{
  "d_model": 128,
  "head_dim": 64,
  "bias": "all",
  "init": "normal",
  "beta1": 0.95,
  "train_tokens": 151100000
}
Each number is 500 + 25 x the weight over its row's rms, rounded and kept within 0 to 999. Layers, rows and columns count from 0. Numbers have three digits each. The size before them is the row's rms in percent of the matrix's.

# layer 5 MLP gate, 320x128, rms 0.171, rows 118-134, columns 0-127
104:432474500496545480509506505509471510492482486505497517536453502450556503472475507493480482518462469486492476552541508527482489497488526533504479490464525520488475512536486447520504495536515502537508486502509540491504488473513492525482575483511535503492505513494521485519501527525508479477513501492492512446498501508512469523503550457485515540495478465450500471514503510503551505479464
100:539487549480499483487475504531485462506531508502454533508478464515551490485505496475539523521483541496541514515504472479516473494522534509495512477506557497484474496474500504510524496575532530536498487519496520515524490473475480490509536505469491479502495444491516501486519481551537504496540512452531515518488476498522508458537517531500519487497524526509529462498505552490533491468526
104:466524515489494478496474498538528515500514489510484502506501502514511470483497495523449497487516490495467543470541490474462513520543492492522482463512459541522520517473472478510491494503493488516525491487465500507510497505460470508475509485524508521478554541504473515525510461484576481520520504483500499536484522575487507493497492456502582467513471480512456466519467517475488483472497
103:497510462469487485489493472507501469525420525465523444487530512533505508488552519493517519497521466509465533531460513505485462496498523484498548455526490488480482490471518523522499519497482515490514508478487428491491486522515482476459530503522505502512495526466446475480488509533505515483552525522488497495491519495493516511519577498512525490501497518544538500508497466483528481491513
098:529527543489506491462556517499495488527503484514480529486498489468538476519532499541540488548531509508481534504509522527485516537509491514521491512499485502526487498492519503482489513500510534527476483480515571496577527535518483499496503452498504448492484516503489471509466534518501463477431471492464515509512471485531495513483478494472503495474511516514502499536490498464499528542560
094:494498501483501540495495505540512516486496489512442484544482472530538490525526493480497520487474529462537543486450476538506499544499485550531529475490475488536459433469524534558492461522524536482505509529493533495503539541500539481490490541512479504469490480501503518499491479496473465451446528481503502520481517524509519502471494496496495492525525506462482513490513491495506506491511
099:499491471505502481506508538518484512538445487518534517509507491541472473527516525476511513477497498480498506485515520504471503518496487492499543495490545501520531461499487470509501505473478511475502469500517471513503498486538492486488431518528469521510519516500521537502468534490530506531528482538458479535472541493526511532440469499431541491507468470463455517463514520500498441499499
100:469495539523505464524475530485538516535508505515473454501479534529487508519536470492558462503504519506476542544486490420500481512488509526501482537473520504520516496451438476509501493538489519499563474472481504512504499484473526549498485533530485490505537509513524515504500479482470507531531493532517504473514491487527525496492497479467508493537495460489543483500463490494515505529507
103:472445472480506535520516483504470522553508532506490494500481480493494482532485499525519526489506568508519481513502496549459494477499531494481515532545490494516499418490492529516536537506485522466478468489487464506547478503489477477524535496503465510507513479492492490455526514454522508525498501527449491528529486499553498504475480519538518445539485520486518478505506495503509506484491
096:503483451492496507509510486486554473483525522485555477546502496490482532475459457508500476538454555466507469472535482527567551473518469530530489503503509483515489521485494491473555523511528484530477470511497507522503483507501496507500547528507499473518521494519513503524491509518562517502482492473483485538509533496517526471512521515497514479506498483540519542477532509488498450503502
098:504486490558494525473450500461508535470518522454493505487519500494525505506528508463559482476454509500460490479532495513487498509462464541453509491486482438520552544483515449492504496492527505538479502541490482509506479502494517475522503501483491536504485494485514504511470517472503495493478537471488506484463517479505512535458503502496508522485496536462508528494535493526551444480513
100:555467504517520458514505459486544471509516493446503538495491491504517479504477550465486517532504484479463510519483486478489471481457451494532489532500521471488509531467496473482495482507461488520503511500516509486474500492457513515491504488526518502434509494439530453522539485481506455530507495500493475467510505522499506500536563546477497513519518514482488461533514534484474489500516
103:483473468489515517506496532534501526512495518499496481529450520454500479533529508505528491550531461496478480497514504501510526523526497517454481498468528491453490529518498520441502498513519481470528483479452532503501488504455490463493524500481513509448500544474455502486508506475527506485491484464526542515474493484472489529462527481445458513506493536503524533481456507522504536489464
103:501517468487495469513538486512491503498509516515540509499509485535475470519465470515522569514492512509470476483508504516566531529518470540455447469476503506511482472490508488502509524484549477500525527494478562530485496505464515499489493461511507489524493515548523515509510468493504485508523462514489442511509466479527478488506505466497513519490451477459525527566513500508519515529516
098:522479479508466506545472500515486500487498512523491497479504482506474490474514427519504534485522525541476500532497484495523496506474534553484504460553524512473469446496489481481474547490499480512515475511549502517490463489500524522500479488506465457452496470508478498518527479517541476457499542520483468535492485473489489487506486467546512448502473504542530523504468484492526517501471
103:504506522477492475505502506511499532511492519515502478530511512539489509554513466502541470492486520497522452472504499477551467479499468474519512497522537496496514497439532463484478511495441489498487500494504507492516495526488514467514532515450519498499545477501475500547501455500507500495520494463440506509566495445512513524438547496514486496489509472485554501489508532510517501543498
099:453530473518503460514488530528505490502522528507508530472465447530536536494490527507480505524522517530490505460465534521500496490511497505537478488512492489509484470543470497534499480500511535491440482524482506443518483518517509420506483486457481456469489486490500506511516498491526482555521451491467471516511468480482483489475484509482519486495471474477506507490480482538517558486498
# layer 5 MLP up, 320x128, rms 0.184, rows 118-134, columns 0-127
103:511471496512496493547514512497500491492561497491518441503548472500486493514533482467508522476556480505499494525474489495473511549531508503489526442520529492468531495469514467505481505539462503529502575515493481501502490503484526478487472520531480477502542496484471558481449457512512519530511474495499536507467515508461485491474531504528494488485458463498530502488515503509482487528486
103:496515498510506453478483476518516495521483463527490517486464514499485491511559562530512491555506469479471540504464502463479467503524509513488484485508487481465484503503499468496533492504495481481501497524485478518461490508477536508489508534521499507464528414493530494470477464493534471507484504485462494484495482474558489512491515531477559477454464466501483506489549490507519507509533
110:530523508503524512543465497517519508512508487485503566483530480519507482438467488479473521471504498509507494523511446503488535483516504497526470487465473548501508505472503498493486545520503461496488522519506537530538468543534512508511551462512489524487467525465526504515539491495543505514544479523539471528503511506537491462526492492486533514519534520460539480487488510477451509506498
093:478485451498525468524510548536540454508541519503493517507448499488508484519506499459525469477506522480484539497491490519497504515511551553466482515491494492494533507490523516525502562511548466531501471536496516454490510472521491487492515529506477484517518494515443476475518525502523495430482532499550499498490514497533482512499507537499489518520508544555500497516524498528512495507529
096:519498532510504471463471521546487500499450525503486505516486544475490529482511514473493484523469456488496519495515500481507558504484521491504436493513486485453526487506473499519445494515508508461499517519515468462515520464512503490553511519510465484477493501500497485492502478506465511520518413489512517499523521506478470489511458537464539495480492510513474501471462498459494448522544
097:475512471464471548499480531459492470482491517504515494471504483555506483549518510523518550502525506478503520495513487514455480569481460508499499496528476497469522492549500500519503498514519502500476491510483485507492509532522504511489525536503492530514508460488441494515503470491486477489525535522511484496513436502527518527484468496440536486459483460515522505510564515503513448501496
101:499496516449500503526471525530514483523514507477492515527486503452485467521501525528481471446515463515495506502481501510503529501520484509504490538519535537520531522464496517527495520497484490535541488456499485523506473539492440507500496513493513484510542475504503483467514512543487568522502503494461526484501526469475510462480521534492471484440483496477576498496545512509500504547507
099:495497500499525476497472520489513454477487518495498500472461541503500504465485530509463522523521508508469475504487489511489513460525524526448493469476506521519514547490495453508481517517506472519544481475480505529471444502458459521521456493507478566502504501488523463502486502488511506524498490468470485515506483526509491481512518532533524502505523520514505456526508442590536523509489
102:527524539506505445471482535509507484462484470494541521498461494514513515509479502503522519507510464507513507502475516469492502486513508492512507537450482481469453485505470508504487508528526501467495492484472538482480473520489510523511519450508503512523505431551539535537474502507455533543540495497543467488465486484517472451461517491515507522496514494529479552501529506482518513462530
087:536512516513486467467513542499512494480512479524513500536488503512481512482484496517546501504440513514465443549480517521541504472519546486513515512511502524490479452499527520526557518528500522493520507491512459536520534538509468509513513524467556473504484501487516476548479517452526477508500508492477530503518545485472501506456531499487515472499507517475495470502522487507464532462544
094:541521484535452526504493493479525509507488498530476526513503489500503528544534550423466491465497489495446493500485503469494493486519501505531486503504525450499502507511507445472508498505514538519461515484455502469507535502563488516518523488504506518501486470498510532459469542486465478500513538482473491509471478513493480520471480467486490474469508467476478476472467512440494512481521
102:519475520511519510447501455486550481494462532531555490504472499478476529520482541451530524537465506482499480465483477497479503499515525510530491465539493483488467500506467479538534484509527514526475463521504484501538488468497493516505450495456523509533480491468492514516531527505505517495501490510485491517485462474544553471485479531503540544517503553514505506491532498526508474521513
111:486526519485502462456492511510522471508512543523536526467519463520448518491520516484518524533472506481484497474533508534494515463518514500519522508471492530460507492510544524466502461528516455539495475547481523502494528483510519517487498570477530475492507508516536519502482487502462499517554522503484522491478466488475491503542514494518466445471508491513491525466512539475537523503536
101:515501480486478486500516535508476536499495516502532544552527513530537492484497488465503505549456487489474464485518457498506519532523463472452483521516508496474487494477473506507520441513524530462484541493565513487483528468503494497528516516521469545468516487498520502462492467487486496484513551486483489492489498503497524538483516432500468500488456503519534544486482519507511512542491
095:489484465474476499514476507533505484515511503493510460518529527481532489475475543519504503485489497491453494516528510458516431489510504496471487476512457453494505467541516554473485507530502455546479522494473503470506498532467488503500462525501475554499525491487538483468516533493530485540503499497587484483489480488498528521515476484496499459499531484509502478459506459500500492511471
101:474507510524521477477512484508533556492520508507510522500513515502452558543485485465469515499450476493520548490546470524492483495485471462486530497521447494513506487470508466490476505503474532470547473476515483445494445494482527493528502499503499512516479544509507520507513491475504532556492510524486488530520551494549492495508516526500492504507513490434534487514494536508522494527502
099:522486492478496535488464503498495423500496483511496471483464510495459485512505477477510483503477447493494453466492487492503502482497487465481542518518523477516518484455530515485492503493488501572528490513530489482503471561477518489458508492513520458521462506484504489504504513489465484456514529465499523511454540529481551502501491523521485495509524489481484470524540482474443489457472
# layer 5 MLP down (transposed), 320x128, rms 0.105, rows 118-134, columns 0-127
108:469494481492500480497525498506484510496513506487481563502493483478503495508501508501503458472478510540522485518523477503486487501500487495512523512496503494519465519512467475545508500502541521506463458534500470500520587497465475526473501504528524550493480508509464533528552498467510503480514483513485498472537505560514478480507512483566484542529560543515503495471461491479529537518505
101:447534524496487476459486511504450497518496473488429481490474484467528469481507500439483505475480491517473489553521524499508482523455517498504491500484515546481485468528499510518537492512504504510477500537509498464515463482495473506517495473469495475512520531524536481502528458537515484515546487481472486527469490462509509446491494510540482491490468472494563516474480544495504495487509
097:496520461494462467509558504520557518506509517516507487474468511457476530485457480496464537472518506480486491494545508456485464523480473502521505494495543512495501524514521450496514522523512484470551554511499504535488534505505469540511471470485523535486532484511484475523549479464501470509514504521533508498505499526540533470511539495516524457489524478521516482506478478507548503478490
101:490516495508497503492467484524507485506553521510469524520502512516463494496539557475492500536485518494488519515501510485517501497463475505488533486486523485526502487479567452491518489487455461489517484494486439486461546513523443569524512528481509524486516469523484454478540506497531506499533532513494513533539508523488489533486483537542520503517490545486465477516513521488477494479502
104:465525471481495448540457490505522465506517465506540525480521523516547513503488481494486456474549470481450499490523495502486493488479486478497526457493477490457496483576515478454544489483525529493503503473471489503511499496498522477516519482506553494559528498520488475497487491556506501510520515522511491515463512501527499507483481526470520514566504513503515515517515493494511511526449
092:518488497543538482524464483429458483515488482548507527484519478508484489538547551494493454491446497523480486525508469459488506506483519521505533486473491513475475532469505491492507524513434525470522507533531483498501470529514500513487512470493531472506523523506508511549507483475474505521518476550496534527479486499496456436524510468529504506507498502486509488501527490506473475526505
103:501472488485481500537493479545522488483542545491532502496485486520490544510504480547529465508498479488531498513516484498508531513503478500481532522526514505499511527505466512513514501495492495498518518437465502556508498494442548528485537494511500498452492464495572500450522509518467506534529522539520495502521483483440510493505540528493508502522501492470552482493475530455498521527501
104:496493476518506499514527538443491509467495494484473510496487536447482506507489496530507530546509566470495483520439454480490540484473543479495512507542513541493503479472493476526484516519512482509501509528529506525531539536467472548491497498488487527495480519505505507496494508531457539506480522504488493522511531486517462493508447544493532556520529539501511480472488478526510510486474
102:473547511547527470528497505481473459506470495461495505508503459485502486467521499476482483438490485515525485525490481533529479442532516456484477520485537458507494469554491492503452472507479494484472490499472476510485471495469506481519510511500514492537510493476484507504464497467467527552501509508519468511448504508518544484472486492477530488495539474524487520511531560529521491485488
094:522476504496496520461508528472480503494497474494459524489488468548499489551521522535487552515479481491497528540471522528492503519486534460512501500565485496499518495488535477516491503481487538525478568522504473519472483506473482527470489484510491518495524496500515472515504488467484448502494509507488506438508520525476486537510480469413515507497503519460510482548498486538521520478497
093:529506458496489517523500458549482475504468499525493480502503519520470478516495458494472497509489466487505480510483498500546504507555485436476480476474497530524469507485489508524505509524522492517467481469493488560439514487477501498550557474467489472472503496480512495522526482520532510569488498530492492525482461473519453539509526506501521473472484489512543484510504514514497513469540
102:482462516470495493451510477505534528517486477531462486505487515502460476504499530525503514532471533521478539507477490527539511521448504512521517453527491497495531462512533510502503516540505522524523456539517484514482531517494556498553518512496507491482517505476445477518528466478456501459487492567477487478520506540508513461528514516477491464514469477509502537484496492535481489508506
106:497514480469480516491498560529523493449502499491543498460475493439487551516453495466488527501454520509498529508512509515497518528487518524516524503501462501517465497547510524510510501483479530479463475533549527530500462447476508512473535498515528471488500546505509503525511460510482492479490510513531503494493505485519498527541457514520490508464506465493478509518532479503469506531564
098:486470497537489488490520468473494525532530493468524501506490458583535539498526501545498531526492496492458514495506470501528563510515482498497511477503512462538444464521479462477478511528494507480481558515525465506489443451481446499531516496501507499523517501474487500484483506478450495473487492506531507517525538483531479496483491480477480506486480499492504501529501501510479468505465
098:478491524513483453488497517483500499522507505509465489552525523514555503512516530486522522455524541451429501504481475469518509525496488504551466509524487516495455495485494544470508503502510488495488480498480438455521494517551504515467501530498515510552506525486547488473517516474493479537487538495542501476484472499498539469515480490479470500457481543518514493473483504492482505500473
098:507526498501509533446515475544519487511548469514505463513510499467461514542538526474460516441486508521516496482521499465495533514513448492510476500490485455485521517490481481491509513511505510515544524531516510467487512522523476455519493473488502499522544548458455514523499503507524486521497501489448459495532475512512480495492510509507475507490476485454531468504483549528513439509501
096:503504522452517519491502475514514428535465513506487504493537530481486488491507481535517499465498446469500503509526507519512493517532454519498488490556565521478493506487520507436530497482519500554524506506504492478498463513472494511515513449522498488478498516490464516471485465492505507491492493501506510485518535565492481509534506510469560533467480535476495514509471476468480537510521